Weights of a small transformer language model.
Size: 9 layers, width 512, MLP 2048 tanh GELU.
Architecture: LayerNorm before each block, learned positions, biases, tied embeddings.
Training: a variant of Adam for these matrices, 7926 steps.
Each number is 128 + 32 x the weight over its row's rms, rounded and kept within 0 to 255. Layers, rows and columns count from 0. Numbers have three digits each. The size before them is the row's rms in percent of the matrix's.

# layer 5 MLP down, 512x2048, rms 0.0424, rows 450-511, columns 320-383
099:175095142116127051120152137091086085141095059128155130158173126160137147109108127091107100101128183098134123122145105173109155170116143090124154103105152120149149177131136132137115146111108143
101:214151105164121091082164148129134141130105115160111179189076165134126125170209168130112137154130182155097141054133134083140122118071134085136128119131147112110148117087114170122125151159113064
098:144145134127125154175123116092203150163170107183125129152178128189093123132132137063119109249172143155128116119128115114145161113126089109117164134152108115102184156123088129168118148161113155
099:101100088109128135143129158141105128127191151115098116152110167131088125113173095152105135090141054166101108088085124099091138127176129062138170151069095139123143113205117161175124160042115164
092:091130140169026091125153158134080115118145093161162035083100107117150115113061150192175109117140212097118097121147121113134101119124158140146112110086102138141123113136115112129104176119160087
102:091110058110110126149188165138060078050099069165125065120162156124127121124190160201136121130116125122070156096135144136156089100146081159118119125123129093127091116188115107091093206139081129
096:150172111157048154072168116109087164142097127095160132119141119073092139133179161142159079109152115093108102119145134121080129110124142087162147087114107198165112094220110135146139097122162115
099:137120124137132092125133103056147161110142089137151153102116124105192119108100081129151134107123021161131128109096135132092086148150104142134150144138128134203094139142128148126071122139160123
100:087167155206103102047135075155164113094119173081085087124151122104128138132129107079145131171153201141097157160160127123118122093113176167088143150138139095111135172076140079093144054107109076
098:141182122130156162074119095151155148140117142112110172107137105110109154129064088166068108130163118135123085122147143120123147175122115089127064089127098112120149105135113172128120108082110130
092:114132088136184132168126113091147103109137105114160124137126095093116054132091148168118110148114082060097144141114144143170056081102116128130098102118150128143098196140091142079080205121143079
095:149134119110140127134120148124162144123072157165156124148138108089141091100143120031083199177124160155088122144147142137163093116119146137138158145165126063068082112113127159142088151126125120
100:093186171172140141178139153161152141103162114115079140098069123126074092089166139098140105144199113144114137134081143151145142080132155145174133134100150168154117134149168128096120126119092123
098:157089124165166082120117102150036168174157163134161076125097163162121124130116133138080129090113081122135084136131105157136104118075090123133115126075125123118130097121160088165149089087117122
097:064098165065085125182093150123145165136148087081157138099088147111142179139101162161074121149112148100149118112141139168078082126143092125096111072183143182121197163128173123145159139132133101
101:108128154131080143099120179116125129105130149121162113138145122116099102115172109115137077118111173154126143163155115160137075172105103188142138085128117147139179074052152159179079000163142093
100:067129090160108149126101171145108122169117166176112104145176135164142135087092102096080109128122176102119192127174066119121168097112115110131074171085139089115138172143131122185162065121138111
096:091122163094113119131129160100143111109203106150088087110082127140108177159129101100126155169105166120110123117100133106111132110115117102164149111158110166097115174082194121109183112121155079
099:109115145098185197091139090127161176071143124088102099112117110157127133112147070146139093101195095162099148157121098066114173137165122108107068192102102095100119103149105148197068172078113145
100:135127141115069067106137139106207155202126099115127149167154100139103153122123196108154149142138053135157118112125106147120200127098139112146133149168125061067127167143113101111133149171134151
103:085148155149171145092151118156123082120092122129094132188149085136177120119121163150075157130106162075159110144148124169154130095179107101114124109168102082156146115109067163087195056115170100
094:097165177117164132146114109159103114117138116162100150128104122059079145116164084099110153098126086188070119183095102105116160147136077172108125179147131079193124131179086122150175118135111130
096:096114092069126119106157116161116174141101107161101132147140161120081138129085120104121112159123209100154161095175175129134172181137160113118180134151171178067125182038110083137079116135114094
103:163110107097114131114129062130171125132159123134158148116096220110129156142185093130087134129159193142166115140149137102071137101145147064098166150131106044078140150216173125127152065118086111
100:128123093060110148136073153171107166112087118108223136153138126166160076101119143099086129139097152119142141119101115090103132068164136100108116120099121096199108115118094112125163177153114131
100:151178078131158125125145155113078151094163169122071140101093170174105143128169130106153177101136135143145187140131089108058093154116119060175177121066149134133075115115151164133123071178122155
124:132109184128159140143133128173089099099111171091146106137136161145133130155109124120102136104116180153138145098211196122131203194124160148131201136102135100124164103107160126112118138125136117
095:165133098100142117166158083137074146101150180159083151105090103145092172154174072094135176078134120137143081140101095109138185162193122114146114218099144131122106141129129120126113161103097179
099:126115180157122084160156100124115108117131148124139123124172128117098106111130185075142074073121070135090116131140142155150066091118127100132140142130119111132156125146129142157096247111141076
103:113102156083154066150137161165088124135104165151083146122137098136107128131105105132120140075108105180164125088145146144124140122156102150132162070076120133131132126132140140164162111073145169
108:090181128132151136143152074143182160120135144145055093167125080196107154187144157092174127130138160112113150156141094158149094157111134104136114169086126115133161158102081169144085165183139097
104:147164125136158127103138157120106159128190106157111157176125087147123108095125104152200166167112143116144143060125109161144088131127122146148144148141120159139113139070119134178129070167210144
100:047082110160139119141084140128137058112123126143133112083149138156114102112153103138132142122119102124122165127138110166130111123081096255135096175114094093138085119159135128110068114089154136
095:099128097099059113118130127165071098131075146120147121117164071113143081063096121201118147078141040140118092157130100131077073090129107178122092126090084128164181135064172062068183144165170154
095:117113176136130122180179151120162144113127152124073197153080102146210162118131134138140096114118163139132035074137168080098062083145141183069129097118150128077112109165129102115120038143125135
107:098131117167045111099116151218069091137084108109170123114148122126135086108144195108155117063064128095109160152164141141152134185143102088137099122086140133116102127128121122182112124161106170
107:101102111171139133153140123158073110110064122092178095175190100102106099144048171124126114132090119094073132124150121162151168169123202086140124128088161110094192085145158164130091171177121102
098:223156163148134168100160092116106128119112137109115140133094186145131134147137131194161155124128091136168064177122118099125101090150105133118101147132128137198215093093113182145188085117160120
195:100157140212123136088165116135145127136140124131116109124137112097138085086113106132130122119113028122120155130151120134144121175125150122111122134090167167138152101177107156143109138133095143
097:084158147205197121116154111096142103105155168189149091083138149071148109083157107145092186143143095099156114097080077099181152139131107117127091042147103089028153101174098091151084112123105144
097:125109158141179123096163098069118113129130067031096161118085158111142149158155109104142133093131147133174114142132127199138127083067106155146127173119138122150110167135095118069089255081143099
102:103148155165102126125111166119085073148134124147080168134145098136177097119197166103164094112116088175138141051099106115156127125118124177148145106157140134122125162143083178120076103131125157
097:172161219184152147083141104151127112102175139140072150162255121142107124115142125079133095152150051159121069189145161121150050098142116122109132161114133098164146082165115120152115180156119149
106:139119158134165115096109157127118133132126102125109097160163114101108159153139123095131132139119195099126101119149169133160121170112106125094132140140136176126205155201150116040140123143116140
101:118145122142081122175131099123124083127111105194140124076168134143125105067096178160094191087119150120094127069077114095133138124095124214127151138150103104161102183109149118115090093133137125
095:174173117081104119068092150088191135088169147124131161166047164121096116113060130199200142210113162165139114166139118112066171140113146106100111113182149178124125193085072106040120000156137131
094:141112155166188103087106149077103132149115125105121134142083127169146131119133113146131141178133158118164129122136162120124097128133133057094140114117125122160000122075109113160127039148184122
091:094130141084090145174106106093145094139173140146219141090146135094158160134178109115158060122110108141113102152063120125138120096135160103145116133163076109132091116160161146138105232060102163
102:089157118184082167120048113152143086163131139144154176140116082095152151157091095161167069176104122120163089145161129112113106098153128141113043079176110121129091069133141108107148048131144145
101:140110160076136127123102076136152163161153124132145135046120172154127170095139065105135170088159112153113117121112159120142079110117102070120182089111066155092111137150148094098182135089113132
098:157117095115168092182159126101112137116135118167154133156135106101134177127083138123140163212108165143124139100189140096178138145132140130159136077169149131150127079140076143144118140127112150
087:073112123112110125079102124155162145145146131108149135083153130113079152152126122079128176042143055154130108145179144118157108145137109114144111113137120142096153152163151119141119129091143151
100:151144091118157101153152150122134139081103127184144145150180077141111128127137162110024136171144104125138174139138089151200081112134191071099124087189142094167125228121077109065091151143137124
099:097095100120041114144105114143157102148121120141161148164144127048098112131121145099130138196148229081128099145160136078154102152138147143096080106110164134102125180097105107137126255158134083
096:186126106100159150154082119132160185097107178116101090136128158147171093095179120086141124122075082096152122173124153183115105151132083155097115031100112225159042075154130131145119077120087149
093:100157155109123161113106111122107137143113143166117120116091133122112154152200099101115158065091158140177102157123099150075169185100100089126103054157128170162091110131069154107095055113105095
090:131175049110189151117108129091091096113093119061132095122126107101142132137168154161167142115115170093136091127139110081135082137178127141111098136091078137114111140150080146128181091100131098
100:142113128154096107105112197078122119113147113116082128160102082103140085130166057120122140143133178143141128113072141160131094167106114122077145138125130118070109195150121163139063112144090100
098:174071107120153172119161167113170123100150183172165154155143090113145168133109181123150121140108096156101121136141143152110137128143135120112126157139144109169123063084121130176114172137145098
105:152086082164105089121119142128084130123116187137131140113132119157164103111141137150087109093112086068142185084122116138085149151095131132146075129097111147158127071102109086136108146111129114
094:105129112103077133152117086124085101118128141144166105089111151136081159100115117108140123097130154112065145139158139067168185173160148124124153129081114076129140112125111118082176086168116148
089:134088055136078116146110105188115137139141204148085162173149169145114171144146121114120103130088136091157171101113106062104143152182179092081178116107126161161113087088121137073174154115096162